{"n_layer": 15, "d_model": 96, "n_head": 3, "n_kv_head": 1, "head_dim": 32, "d_mlp": 256, "vocab_size": 1467, "activation": "swiglu", "norm": "rmsnorm", "norm_place": "pre", "norm_eps": 1e-05, "positions": "rope", "rope_base": 10000.0, "rope_fraction": 1.0, "qk_norm": true, "attn_scale": 0.177, "bias": "none", "tie_embeddings": false, "parallel_block": false, "init": "normal", "init_std_qkv": 0.056, "init_std_o": 0.0, "init_std_up": 0.056, "init_std_down": 0.0, "optimizer": "laprop", "lr": 0.00297, "beta1": 0.9, "beta2": 0.98, "weight_decay": 0.084, "lr_head": 0.0077, "warmup_steps": 515, "schedule": "wsd", "decay_fraction": 0.559, "decay_shape": "exp", "final_lr_fraction": 0.02, "batch_tokens": 16384, "seq_len": 256, "doc_mask": true, "train_tokens": 106500000, "steps": 6501, "dataset": "wikipedia_en"}
Each number is 500 + 25 x the weight over its row's rms, rounded and kept within 0 to 999. Layers, rows and columns count from 0. Numbers have three digits each. The size before them is the row's rms in percent of the matrix's.

# layer 8 MLP up, 256x96, rms 0.105, rows 179-201, columns 0-95
095:489502501503522508491498524492515517544515461479567534513487544498513494518519529465506467525484495503471482526525535519464484512488502561523494496503500540508508481455467496508506503484545512503491550515527519520441481520532554547500478462495508542514530505467516498496509497530474514509
096:524514522478464484481504457490520538458529525492485510543491482471489507455550490515472532445490475496461500493512543491504496469475469536506519454495473503493538498492516470479477538504546489522517507521494494496538507505494542514515501458467492491462521526508474536494531521493508546521
105:504519520472495500502522503514481499540513523507464475513470510487500475544510450507471525553499511497476517499490480546505477458523484520479489478537457478486479516473526466501521544555466430498479492512483491447493499488488515478523503556491495470510476509473534495523537493507498481525
104:492522521470471464426479484489496498486505497537554501492488507475504483507521535492482535491528472497529481501504493493522491522531559534501517519541508548511479499477480479497509448508483463493475520508515478506488496538483558543493537474532512494516480513452480491482470491509515537532
090:495560463510500528470521491500511514515518527548556492481521504508470521519483523454494527510493519525547481458493493500526469522474512502530502489477532459542524476532497488550529469492521494520510537511499489522509496513498486459487502557538557517512520498485498485521478510500506457521
093:500508515504439493528497527506519478471520478472511503493519525465530474482495485491497521495492555530518525442511524491541484533500514502524469537518485444496491497527467482534459475499504570500536532464475500500522513489486536536486495481532488479515469522529517488464509492541495496522
097:514538475529480503501515499510487498470462501457528479521501478533496527481507501457516518477521488496481503467490529517495514531434483512487514503479486520508543491550489485500523498520465496502487452480509476489503532517519502464489524550438540482530509522453498539477511521508500570509
094:537498524516496518519503485494523541461509518506510459500524517500512476536434519492512475453479511480485460508491508511536499467495484484470502473489546494513501527534451543536496522500478529470467530456489484496511475470507522501483490527517463496484517502497460452473492525506535510558
101:489500460499512515471482477496500503534471527480449506471507535494477494482518501517490511509523499480490478534485512490492531499513543494487494464496529514487520511517476513492435490517463515461487504446559513538495548459455537454501501511479508432534494509486513486545500499528475506505
104:498519516512508495537493506530513529517523496509488497516498503461526512458478463467494493538522535510502501524496466509499531555482476485519464537489515474517507477548500500507520468505542486508505518526505521499467559473482543475526506532485513496491529450556504502562450498461493500504
100:532514494501507498463520469493459448484503459507470507532475458533541507537460503533496496530575454497511473481543466479503511524492502538477478536511520514495508492507494507555495522504520504491523540477484521493494501502483492497510470514534455544499460525520474512535507488479505504489
111:526512493452508517509504528525490457462449540509488474449501463532529488468468502515506508447515477532518528511519487516476505478527504514514507521509507512534484464557504469503499509490469533507460497478533495510556502491477432541516477496497512519465510532498513516478517485489510525512
082:483495481487488544489507474493528500511539543515510508540489509473477516529450425416483516483464480514452546469499481473495497481467536534513464488472516491490479508490521505499519468532530503501520505487525527529519511476519477482491471514471504499447490499513484511503509518499482511484
101:483518487497536506500508470494499526493557528474529443486521510486501503508495477531515516466497449495478532525438501556501491493509521495514496453507517552535501537511479520523475489493492454485519486487509479502487487486490499531512566492462478496520526569495502475470505494504502534493
099:503464536537538491485483503511467470496502478516492492547503485496519510543498470477478491519529466545479463493488498491486496557469478487453486504557537520479460441497523466497509468506522480492531516448466524525500509514511488502518516531457537512475516515508490463494481492502505506535
088:477511479477504533510469530550532467475495449505541498549496471482491484500464527489505502469483516460522504521504490549519510504549497503505505505500477516560497501482534488525503498508564516498483480516465538445508490512480500502525480484519492509511456486523467474472517488559496492523
104:509529521480454478491471474460527518492521467504499494482471511516498503541517526537534471520492516484534518506513469541464516457492514547538524514546509506525482513489526549516487507485541521512474492474526507494505508461464479529479521488544450497511483476527477537510457484491516536497
109:513507511505497531527486473525507493538506510494525527505468456514557498506475519527528519475482510466475494509534535457490462509458550527487502535561526493479493516521472481497512489481527522529552509522500504476512537514476515502505455484470492536467553484486477480488527525541501499494
102:498497512508495548513524509509489488462480515495469530501483504480471474488516460478482511470499534543523477527490489534533483490487496493518516491497527502480439540537492508463512507518450540492487469531500486549539458527486468462501523553449514534501495515470528498484461488472475496500
100:515514500502517486522499485473479494483536483532482519520526495481474474467462508526521519527517535511503470527515522452485520470498504511508524498422475505494495521509470479546480466500505494480527500535519554520517493480513518435438525541503539541508509496523539523504507511523489521506
105:534498486481531508494549522532488462430494533565511505509497529510473549526474556497479526502544454503515496552495466484501492499519513510458471488468513490508523487526495501525507518510512531500500513463464483477507467505478486493483503515469479498551517466494477539523490495512505491487
101:521516477493498493518538487531544490473521481459488534508525487489433463534448503505511473447503484503479466528508473473503517499490502511513529494496545498514490494453515573490498478475508536508517514528462477532505474516496458519510498492513485502502503490497468552539522470460507500499
097:528504496562545485542517490523518541544483484514516540489493451512488525473476491522490498505515514524547458489474541499487488525527499485487545470507532497522539545511516496506517497469511497526507480501480489478516454502516514529510514505526490528537523511477493469443539513525519488542
# layer 8 MLP down (transposed), 256x96, rms 0.102, rows 179-201, columns 0-95
094:521494506460508512483546483501472512497519514496517527546473484554514524545488510483478449488491540465498502476483482499439484502508475547476464498528460502474500465483521487528502470494508531516535547492464516480491493498521502509519475522502497547460508521434472507501509508534519496515
099:501487525452517477514460498512493517465466484517503528491529493459503509468488521493506455547556476494513503511534521523514525460446482448476511478500519508499504511416501494480534488462532467500498518468507488529487498497516510458524474504494509482485489476474480469487521509493454495477
105:505518484471506496543474513490494475473450513495467490505483510509551530509493516481523487491523517538494506475531467555461487486512433539475546483472535466507484473521512505517531511490523459461508491506475521522525521502476481494488527515504497487490471448479555467457490495489515486501
104:510532528486540508524504493578520534500481519520493537487501498521492499522484447464512462494514508536502489511558520496502554537504488462509494465513475492474505511527523488488518504503514504551491533506507476500519491486477485479495499507494521481537515508535518441463455487518475444520
092:494470511511531496533507520485480508509490528521511504491492487489505489503482458456484449499514459498516517525453502536458529478542507525481472475471484517459529470488506497459471472516506539514478462473440536515507498464523496504522503445531497516511493469499492497550526484493529479457
092:487483533508486505529496506459490519476451528478496485536504494490504477541465487512481519485530505548500510456533483478544507507480543497508484528503508520525559504535526510511485454504493505531510491492471507515479487472495513476528552485514545505538461528495511512451496481469468460460
097:507489499489463452497467430549518515505529488518477484476497498466458510535537495525534484491516457509494502535485528557531504493480507494480511465530486518479497494483488533490475470495485473465493485491495507499453541487507518474493468525494571520483493506519458489508513510461479519519
094:554518502523470538482517479482534506446571503505541533512517473500524487535528491497516487510493525522511488511526536520506500531479484501528468498500527519496513482490553498530468487530468527542520534469526519524527491512528475477507486514522495485469504491491451455506529495494464495541
107:489491552529501497509503534587496514512494517473499533513530521517499509490531502483552510521499511469517485545469465497506492465495477518501484528495507517478488505447475524525504490510448505469524510457523512507490468494507503489484496513460515488476523491454496509471498514500561544552
104:517467496508508488441507512495489466508509518472489524524516514514480457502490498552519458487495457511457488550506477510542503506522540484501496526544504518513524538510518516457520501469469498481492481504511482487523550532536468524513493476499582493478523484482499517468460480508494513521
101:482492524505500492488476509550525524475479482522485510489479482529496450540479523505584495499487482515504489524508501508504470526528501502530499479466474495526482481487497499471459475461491483538448503537497465464509495547517512468508486494482478467526501485446558486492465520481537493505
111:521490479493510514536476479434514445486491482546490450501511491521512519517493498515502498510523448512533500463534476482516464486510483544490500497471486514549452475525505487481507509491507451502509513474523493489529531468469540506532513480505527527468473507547553494499524488495522471494
081:442481544480477451504476477516486552543540471513537509493519492500466498496484502503497512479474497488460493503498497541519499533519488550508518457540484563484497477479468513517499495510512496519484477504478525520515547463517481502497503520448537499548457497502491509535493476484493517517
098:483498527461494481481515500523505500524462481512447517433462497535507507523518502472479503510498481469510489521518452497477483493525436497479494556529475488505488477536496521489483507488465490474464520508512516468489487503543474484540473464483511444520448507541535480494495488485506499505
100:535503461474478480491525519537495498468470527520518496491496479479479499485518455531521531533480507487499474566496531522544520455534550518474509523497451486490459514529473504471504474500521524513535541481534493522512545526469502479511519504477506540497503557500503492487493509499484516525
092:525498530518491481519514471447487487548476451558468546552518472491490494486519527553509471482490466499514488502462504501517503495543518486512474526501455486537462501508527502513529481521494490453503478504488518523508483533507470505515496493499476533454478473513475453500491513486470530490
101:510508525500510478507515548462499478501537528498493516526485531433504515488505492512494467510475510493504485474492477533578502481493475531530496519494549495519530454483530516526496523534497509494506463472491533499501528497504481498477533480535502477523507472527492541497426528532481531482
108:468489489532491516538497476462519505496500500562483524493486532522501513515537539483476486523454437522507519489507488534532532495495493469507509516519536481500475516460534523520505561503503488484490474443516522524533489500478502459523479511502481486475482522519559518497493480501474460475
098:527475508536485515522479506533485511466496485495559516491491514504518534470498483491496497508545533500514526447466515474501499470502453489526489445478456536527481491519489538537529456514535483471500538527505478494498525489518513505496484506508497432487468504521542466507517489526541486493
104:524528475512568510519512510507516503492462456491535521469485506512494484519487497463501501508514532497501544543538498451458506498473505500494524487482487497485521520441485516504551514487447532488502491498539467492465510468515514459450515504470485527474500487505495525480465481497536535529
104:478474545518454466528480482460484549479514498545498457502508442469516517502509475529509480474478517501486517494499441540518485469519484481505492529465498483501490531526462507505528488506495495485466527523471496512531521499496562488516502500500541469513501513513525516520499497468500569513
099:489501492471498512481514523485465502497467513519509507466504502495439500498472492467532490468545473465495511503496507474504423533476468512512487458515574493500432501448510537502446506511520497496496500540503521503493538509483485497485521491528497526527497504489483494514539455507499483512
097:487492492471527503477497464514510573538504510497487548482513481432505506527541491519481496512521527466521463493495508510497476540488431510463499514518455563506467508538503476507523495484517523510483528472470501499518498504549507495494518474505523507507454482489484473482496521528526506513
# layer 8 MLP gate, 256x96, rms 0.116, rows 180-201, columns 0-95
097:509483480496528485507544486532496439474481509500500483531488497517514488487548536571527514464501499534479546506474524527502486480478488505502526474488487472472509519473491487481518506509454531536530511535525491518489474569511482518496568510498488476502505496483485473462488486526495517467
099:474514474517523524495502477462551523530477516516498447498500526513502506523528488517492504519534488503478469511484530511500537515520467489481486536434467469457518511508538478490483474498503462516511528520504548466464496474507531548511506475507465498529522560534479498501497487508543510528
106:499509460503489538471546478517481518513462537471480476479483456513525501425512516519518484479473547491512527510518487476506518483514512518504509528502502476462516522503490529531449517509463460526501507457498514486525524499502489501525512534491520517482485489451545526462524513507549485466
085:520473500492566484483528544518508518524513462504505502505459499525535451458509502476514511497441545514519523524468482515499506525514530530477562491472486494492534459509454505521467523481485496510468505470452497490512510531471516492508504516520505522488485492510498486526503450534501461516
099:510495494481514526498544498488494508471451519473487486491502480487513493526473468508495498510499515504468504513539472492480539514516490538486526511484556515496539544514568523465463472509471468524477502546479489547537478512531468503504472512481515496532513508454543503529472496465487476462
095:514493494475505496554510491475501528521519476477526509483543495501506495533515496487494522471481520512425533519524474492458483523502507502503473459534512460494491565479519481473509477528496493515515499514495526483487477486476503507514511550428517459523461544488462513499524487475465519506
093:458487531493487493508495532484502487509513456516498492489513528526477495510448525484442526484533476506516492487516484515481501471508547499445460522565450475538537494461489480489504462502512530525468517528530490499485488494507495459527495507476522500497515493439484503510455485461513496517
107:501463483526514520471558540444472496498498475452507498451487491478498545491478513530459487495507510564499487479515485488476520513493520469472543515464535515461492508525509493469500483514540478511505542512514527515456490511505521489489501535497547494525506484518539541528486472479502502512
106:515512477485487496512502478514552488492506518509532531527481531484508473497568499533499449500490479553455494424533478525484518463491486538489508500464514515520531521501511502506484494554469470502511511495496481530480468479480527520509465495502493487466497504537476552504479525504534524489
087:519472529513508545561497479494538502519537483485486504486493501523471465523492538520530522486493521501497507544570481515527522501475518512534492502496463483478523469497497486478475535470549505550490532492525508523541520511530479518528496520520483513492520539509495483472454472462498469480
105:485492500479504472491490484496536470466496489530494505482459530503445520534507488510489521480518461511503530451524478490458480482468560515477470502483509449492476532523474485533476484493498519517464531529505495497505486487511522503499524496469512491524427516524458551522462537503478490497
085:551512475528468498554503483505472555514501472516495498521510504457452445474484510487500492514467506491438507494492470509466515532546521477493510489519471511491515494498480533492505465525517452496530488512509506440551512478509516501477535464497516519508511484497509494533503486475474518547
099:472546480501523520556509519525471501517503526453494488453520487523450490493505500503519502453512508568489478492517534507471516508450501522464489473522532512530502536508465546512464520513464520506504473511487517517470458487470505524502481501503522490476523459442526487499507478502510507499
101:530548454514465558460522521526490537527505487468505507503517498510505494509454491496520500480472512514475492446513516512528507500492536508497548496514482521535518503497501477479527510509532481512469473507531483482484537475490539511457486446499510533493560518522517460492534480496464490468
090:499511482510518490543467490474539506455509486482562485508505526469497477526488507478484518480513516533525502503502472566494545508508530523502510496508504537543505539484500518539474444511542518499495510492468542446472495532474550515512529483480519478510486505498522526482485470490490463517
103:503547428479473510478492478487508519507455523498492520472477525460524451500517468529499489506504499530508489516511496547459505486486467489479527492489497458510488541499508513506488477565484553523517503500542469504519525516489488516496495492498501505474452539485534540521474473484530531517
104:557518493517490516523526474475466494510457514465471499513474497506506487477562525512480498524468518505526511515507509488469509525455495526502473487490522520503481484499518524511462563527474497542519544547526497498448527545500524508446494523519482514496531468506530519473524520482514510515
094:491483548532486449526514489498533525516493469521485486495469496499523524522519494519511484545526507525495514516489463528475510517500467544510491546506501474530522500535501495535517505466551474549514523515448479520511521568509519506486504529486496515454510513472501448545492495468517498504
108:498500500491502530516496508475505464462525521466542469500486509519497514502490470476479456468480515491507454531539489508485494495499543472496482510517480463490551534507516530508478507523482542501478483513521490536437517477486518508477507519452459484481519570498558535512476488473490504502
103:479489519517530475511526495497480508511490484461495500471487475466502478485511489517528535529524533516512486510558479564532487510522467458501504568491504543523506462488480533531522472500591528520473523498498489509502512515524524497457512489510487496474465493477522495513486518503491489472
091:508478562509523498491540533456538509484503488490517484506479505488506510520541481512516564460508473532498517518526514547503472479468536513495507502509529514517511492454537527467486532511506506524566503511513522515512501515478498515512501531500491524489543483479539489528542463487490455537
098:499481501457519529492506530502497471474512489533496518512494526538456473544512479485497485469515500511484509516494503522517517477543523483492533501515473486496518485525481484491465513473529522568522534522481479478482519555490510532529541497503452543495540494542540521459503454470522483507